Weights of a small transformer language model: 4 heads of 32.
Each number is 500 + 40 x the weight over the matrix's rms, rounded and kept within 0 to 999. Layers, rows and columns count from 0. Numbers have three digits each.

# k: layer 12 attention key, 128x128, rms 0.182, rows 47-63, columns 0-127
# q: layer 12 attention query, 128x128, rms 0.199, rows 48-63, columns 0-127
# v: layer 12 attention value, 128x128, rms 0.199, rows 32-39, columns 0-127
# o: layer 12 attention output (transposed), 128x128, rms 0.237, rows 32-39, columns 0-127
k47:553534491503554476518521496494470500488453511504450458554464462514533417507533466537501468436559495508446476441527463578494528514499523527419544495496489502459509462446444447468496426483500482480493489522545531513437492456482536529466529519522430506481503516489476486542474505498467470475537524475570449483494528419508512512527496490451489501491439550472510496469495530489527469438508
q48:480524519534521484561502558488495513527522477437515504500449461466501544605490509480498492445556461580521467495492473534525476567484558488486491494379514568515533500494522481435501479480577561462490489544536542512487458457485519539564515549491490481536506463517536478447514503462558509466468469497478455547542548444575581421450530492475477447516504515529554529515536510466456539470508
k48:433447494533460502533517484485559462527527421480552580447493469495444572510429502475471527519460496558473532508471490445541459495488514471501504458485498475546493559475539526531468572504508561463490476512473423510547475518540516540506448483508521482475467453510475546439504436487484558550525452538533502546514508581525534484492474527532549475543562466529587534535486463470453503593530
q49:482497446449452493484510490488543474502489526553464549482478542459481530488571475494539465518468487460490446478594496499532561486470537607488515489523532526499525539419535530529451523524488474528550420424495447490484509432551475478450499488434499523577552497529464441581470583454447485571425511537449487501539492417478564493434559512450467460507513470491514509489453503459457555532421
k49:536497518484458527499489474484590531481471486499489478476522521419494578432565502496562473547484436513552417484555490511527512514511478532507471518531501497531453488510496531517422581546514486496504482488443476516496522495517502462461481509539462497492557505484493509446513466419514481462493509518470453535419503487562502592414483468576479434493594478476438521433492600490514530435447
q50:538462427493511545456498506475509490494518499470477546463491467461481492522528483519616445440564483533496428461628483544577585483494483500556537528457467574532481538478464468476501440436506510449514479534513505514493475483522480448538419533467505502503545487522502473565546513496539521543480524466508506520519513491480586503492558536398503470497510529530541531506469533406503474478551
k50:526539566448490503559545512506525428517482495509519500422468517467485472493512529481505504479505458557551517524478510510491487525481445492586523493506564545498469582456525414576454467510465470513487399478520430586558483454466466460532430562538514492441520502469449462502542452463503520455528496463562435602483491492525589549498518473461497540435475479529550551489449440509512520449488
q51:527546543484543534521535460501457496559527482518428489522496479550525471534405439505424542502481510541511529560507529538511480479463535493474515525577499487498445486565493466491543512508478494511505501520469516509534509497451519453492537415475523496484468515426521483517534481472520488491545525528471497497521503496497453530519466498484517571518491542542504505460444490444478439520541
k51:485558487490543515490490551492452545511538454502400476545511513463534439507477518496498458470480534511479487529516493529438472528476487541486515490507411552536469496470490494474504518546463470575521541531573499477450449455463534452491493470507519491537514530441512515526480536457493509456534531549443507483521506439487452551566520409485547531485466458531544486498514528507468451492519
q52:509517515535459533459468498453484554454491497427549469481571438568514511463475525480461560503547535511534518512429526481484467480500484505522467458527487416447459529557465538538551519529451501524496534465487459460486437517538539491468494531553486474406418493518530578499540449536454510446589532529535550475533499564472426561519465511538499516528505540499468458497523470490544500521478
k52:516494501466546487498542494480499478510498556492519427497457478499503435543508559510493526427525487478448512415448483521502549478492558521492509481492539473457488485471437532443552468487493519425484535557523533466481531475500518510533593568499420497470487477550486507502475468538504488472555477446547474487538492489470500402507509534438488496483432578453504493527503473526516471464486
q53:482504515531445476442526498447510477518452444486559525511423503506536487504507520495484462460533500495469513494482446491497468505495524489472511487519471462473483550533547500527489458495512538394504547533461530471488499515474485522546517476496500454453554500530577541536494520506499517469465497523505509466532542503514504474528491491521494467467494519466485513521507527493513489459443
k53:500440485509506480572576472487510438496468502507561541473475514523516507498471538452471500485514491470470560458499514484570503512478546529463520467531558485441520497528522493512520499483530509421485504536446553500498502526498469531516504556490499463475494483537468533489520444491482566517493489478526541440542471550497550459464470531487505518514565512497480518504478513513507473515481
q54:502555496564480508541530530454455462574497441494463508529462513502473502529495525478452467435525482536458496480477479530510497527505561517509490488485543552519490492516538494473529485529537507468529522520503512526442535538493481478586548541537504462512506474478517516467539540450518549504489476436487496496541536494522516483488457505526539505506471509518478483476502490458460444452465
k54:459512511524479515454422502504493559505560489508481474507524506470474527511481525466478509505453484517508473513498528521499444471494465492516530486556475497515516520533484586532501530566474500550526526509512536479503460508515510454471488447504502496544479488518545539441488521523502523506474535564463546451501492526486465475542548489508492535549497445532484467537505458512470493552515
q55:474430476577502537533464487516491501498521495503510531491486529545550524492547486513513546533545508465472518487464480434538482549543501559547509592458531463518449508469495483455499443514456455484523456429540442528515451517526498471579511505510588490477510532492514508588499433523566573511503467511449534437501474481525460492494545538476539401494449502461578562472504483493502511527465
k55:592460451508520472538486472450487495499483495436475473520513458513532519567565515539458543506479442457489485547472526457552527569524584538521441486447506501523487464524485501491468520486482480501515445440467507484474495515526471513498477602456459485485509524544506425499537483513578500466587489409525426464373476418516473517493428450456421457485454543428482552413495501469557453497478
q56:505510466542452541488524523413514516541511487482392553551491394508484490525432519522530516419509462539479515528591491473572516515377522518486432492505486533473475530516530506505546496490481589431520553477527526537481481470473500537540434400460465499464522476508522499560528536450530548481498507527469513528573535468496545582456478491568511496513505490494545540431546470426528479530585
k56:442495558497526523561581512527597511509534463535486446522471511417508470469474548477446518524485503566502482504505540468493413519518564477470490493562463482541526532535557476567492540616479508511489534560539470481494526461511532468557470512467514552446506507551482519482444459460501541453525508518495476509524524487502572463453508452569559567434503450462502591485520433519440506530495
q57:464425504514649486597456534558490525485468510533464492547501482475450468532486477478441543498433539488490526505503563479537452464444493531472468532464511531480497464484494535451541508545421457564457471461566516498516505497495491583549543473523533530496470462456489473430520374471474482537497496490522450542520444491564467580517505538515471533486494457479556476474522471516425505507484
k57:481448512535516467563493466531534438481410471443456489533499482476412532542544449563422463544462501435437519551511536492493500503441503513484505523441459464522465461462468444584473518447434529462484534508463471458469428537491504563491511473487554542491461487494439530513467456514523573505517539513509449546523478469543478534506503469496547511611451464467487544501569461491417505478540
q58:475454498468479492474508493500503476494514541507554504442525503511526495458582541505488525583514529483493498502490464493519506528486483505505477492500481510522447511497452505486502473446478501516511508481508537555473480500530461482526488501555502527503499529478487535500559474586545519503479509514516506485392445565488464474518494498503512457492477532452499546464526494515503565508542
k58:533513472492465502499510448491483455530460478467540515481424474567526498516560479513525521555576498505497476517477461509544516477472544483494506513464542524470529481498548438533472483437467534447536485452466496509473554496546444530538483540454507528495514453496525441471523516529512453523478472442554509515380493493443533504459471477516446475502458585467449524440491515485527536474509
q59:511534484520516477540509489464524439556546465510444526423493522460446525508530448455459477465534468514503525481525515524473552535501503492507479530526514516519469528476533424416439493511537500489517497455472533537484513498547544400511548483522514553491522507481463509564435516468469510524463436478500495481546538468487515488465426518492512485476522488513531528505502454430414507554422
k59:554514547486472483587414470511541503509535446452502529473522500513438589414502546470459431508545468547484523540505599512553449506496461542475489487543499455548488481476507472514448552567482498505491475472485549481508506525535530508552493570594516479532476451501522516471539468524519481448497493530537525471535503494474501591417488481504528499511525409520529508445486453498500467573543
q60:471542508501498540546533521555468543473483514493504471529491502509495493515481470439477574452567472524487502486424473472519469506477540548490484529539535490544406528510468535477534512593543450536520586481475456516513472489512516478481516518566440529452438470482483513470531522504534511469549457561463452508532504457490484509462541491514514523495448532479459523482514524529485474528496
k60:457497518501538496416499505559582491521525502490473492597504482469531547519519487474493529457509467525416452423492468482524470510474604531450491490507417527498524492488491499493518591522518517493494534534509536423571531491558512426478508497515514517482490465430490447504469491496458527500526449532471473400562512437452475499537527445498523478517467509519478526531515506517518472564522
q61:493501465478480421439562486542455521475497514513527471484549549438438526524500491506460590510496550463529549501477479474504496513426480460481516490579491458437459460508550515458488564472469463540463458475492548481498581494518470571583521447523520528482530538500445472513525512467525509556451561479517562495463550579526482504526492509495497514519497541502472494540532436538491510490451
k61:517531463472475464540548490524505498483369505489524496508497515534463544498484555481480478487565531446520519485514528453527520491443486519468490454506516502479540464501523455471533536469471455431438499498514481501479495519444444613560501483495498509500444455526471469509483492455605533538449516524480507494488486465536514526445483506445475503504433540537431522493476551555511501449503
q62:505485483475499493541486540573519432502502513511496438501425558468468479534444488462545463508470532471469469472508485476498527544561550447521482518440479543534567505491490540499450519544556507475487558509451503510513503533515516490485568511536465525509525443488547497405452529516487533514519412516502441596506495438486514437477584464520510484501506406479482509594458588566547496482531
k62:479460463551509497446494508492496453545610518487501536478502494453460567490503414492439534572422522485480494488450479488517484444518583482475505508540489513495534495500577506469506520499552525502468470466425529462586557531528481476499480418522568496464519442465512471499530481524481530538402458496467485426550502593469533489520541483497553545564560461542468500526536544463494556560468
q63:546484428496496503477486480511550468491467476510474522483493532547468466483489495495515464469511535454516503521540445509509517479549479571505508532531477489493503502479504455556488466501463455449536452501511432494497452495474501460546498498486539481423496524502480544514485452529444488523454541524533515564539524507464446544509592487502511414477510475497528496512450528452464507531510
k63:611502517470538482581520523491505473458484511501508439518486484501476460518537516518445482490450481442488500466532513575474523500538504552486513480556495502500492490500497447506481444432539451530484406492550527483452481470469492497488511546547423509454511520498453494555547450503481499472522525493579410502514502496528559537485488498444488566482480529542525524460472531536498504444510
v32:579508484515457460515472473504441527503487422543520503488542515454498531506474523571454539494494492495494474520513535549477510484482458474521490510553477461520473514464511466504461585434588482505508486511524456473494530496537464556472534482466471508507568555515488415515442515482505456477603512503527502464511527466541470497460485460457476543474513500483526613560513558506497500434546
o32:537493514464529497487534529519571483499514568492494469526489516532508493459524484407527468507555549497517524443512499474470502549554520526435529483467531510440494527493475483476449454519437548505421527498512586481456493503546556469506462513512522445513493413503533572485503480478530509470475586468465452520473522557469500513560493506527539396491516456509517418505495464507534500523438
v33:549541534542443464526500475496479453519440469499474452528492513441479501515453549517471411464575516491515415551559582470545531516542496534551483499478490506543552525472480529499553492504457440501516475497466525455541511409522585541499532538509473511513455529536502574538515536516488475525499538508491454539507503481494516507462496506457553546465475514490551440468470445546445565529488
o33:463446474442569503512537524534507544442561518496480523532487453535514465497481490484484578497396508448501539472449554511473454466483534554503530500508469459500464429511514542516496523493520548507493568498497534490494555552465448484517526501496522533498484485538477439473488470517533549428517499493530519479472490520499473478540519498588470485545529483482460564461492521474519429494456
v34:510548517472515435513548537440456458528547589489485537510432488472524548519492481547482486535503578498513450531517500543542502523450400498527443489479558506510565575498520473524473488505442530523486515446501505477470509512438495530539488564543491485512464545518503491477548517465468503500485524508477502493523397437512440543467455466509439540447537521566542496512494486527540524528521
o34:461480485490515548474491508516552533476445450515461459497446488526494534493534496466482493492496456532504510450497548472439491527504540527528523520497464483488461485525527546485489559437536501512520472557455476551580494437491541481441538538475475476458507455529475488540452465494512502539512454446467561534511533496550595517537532530474518482562462523508463499526531516455475503494485
v35:490452583482495577503438455502499451484530541491500477446506484477456539551503576527448549473483522535511475625603528520570472492499452480465464489514520483453554523497450486542522539478538418449501496482505555475514471533497502564471489489525493471482521438554525454535458497466476490504529525448511486416475499463519489507511528543551449425481497497550525486460473446498520472552575
o35:525486506482520396481517479494492551472530502502587490560484515529533461472497445491542436555511472531490520449450488487453510489498517544573474511506503522517488470561490508489497445443503542500449490533494462475510534484445550497543472493485525495507434519436446512480557493550548502487510501505515488585504525475529546444564501486419496527524521482445514533469566580433494490417497
v36:498561446497443502490520487594472473497478486544484544522527506547515563484493614505529502516560493525443496457473559517520496479487564547439494547468454466503512488583480486496470514437523488465527532539466467467514454508487462464557444498571459519498513553492498535560497560495456461489479471592457484488442479459444547461512439494515501487535455462506575442544476477460523462460504
o36:487467593480540513524466490464529524518505513471511517501470514508498433498531407496509477465467564431490569535483463521487520490545509460515562454470574572462523460453523501511498540551495467558491472443481451461485528529551565517511500499433486499458473512449518513427453460462485536514523509438499497538492514515481500531465535508460519508500516615448466513492530505517523559528519
v37:521532479525481540505465517501549500491476482481454540526531603535535478508473466495543462492491479606476552491494452505462506502558517504506505455573426454495424441461510531581476543470475519527508506494450555515532430567561442523538465481488595469498598454471497495444493515583443507490509492457445457454479516472473524436478507454483508463572462557417504521473503520554450528466512
o37:525425531427552494456495378518438506521493526552502429498484493521510505535542553521476567473453535488496475520474541498490567528410465494512436513489509516506532487503432432504496542510511476501448532494559498531453583532566568486560532482521514491455422540462544481554530484408478483544519515435567542545453441494515442527497473537455475495477583467538527418528518499499551456492522
v38:523550483507495448503553507502510502497477554529509547472548450528468509501514492439479525455539610488549442478470449451451461519471485549554508449547511479480523555520517473508477591495557498473508499438533520565499456523521572560399459512469492439377494520498479497530515534468488528468591569548412487482507452497488507456577520500482487463545568525570524505548515459507482462515502
o38:501503551484516518534564540511522540488535430493506498521431533484501522529527460533547467509499464515424523479536574539457556507506524445458514508450512468517529552493501544448445515517467508476475558476496478442489481509539508487528488499497478562584484494505551483464461536461457432488425398460587456489561541491512477491518452471490523466528502488481464495428508587482445560452547
v39:493436533508475504514506495566515515506540483505476484565550481458543470542432535474462522526499512509460465414496425489511501546453465501532475472556515457496548471510478495461570470474511470536511464486598486462496552532587485556462507467525618540480509514544541512408526520432476454499466562496525537485521455515485519494455505509524538525564527457553502545490480495437497526523502
o39:536518547536470526517465461475505483465529499506578508483515565501424526478526486512515490480537544501480532503541547520459482447531552508485512533472465473509492526494509543505468439469559490493496524485508491483517444559457520474503477470506436441532475498437470488569509526498496528478494497539466522468469516543576465487554472487521456464478513463439516529513524492536492501450523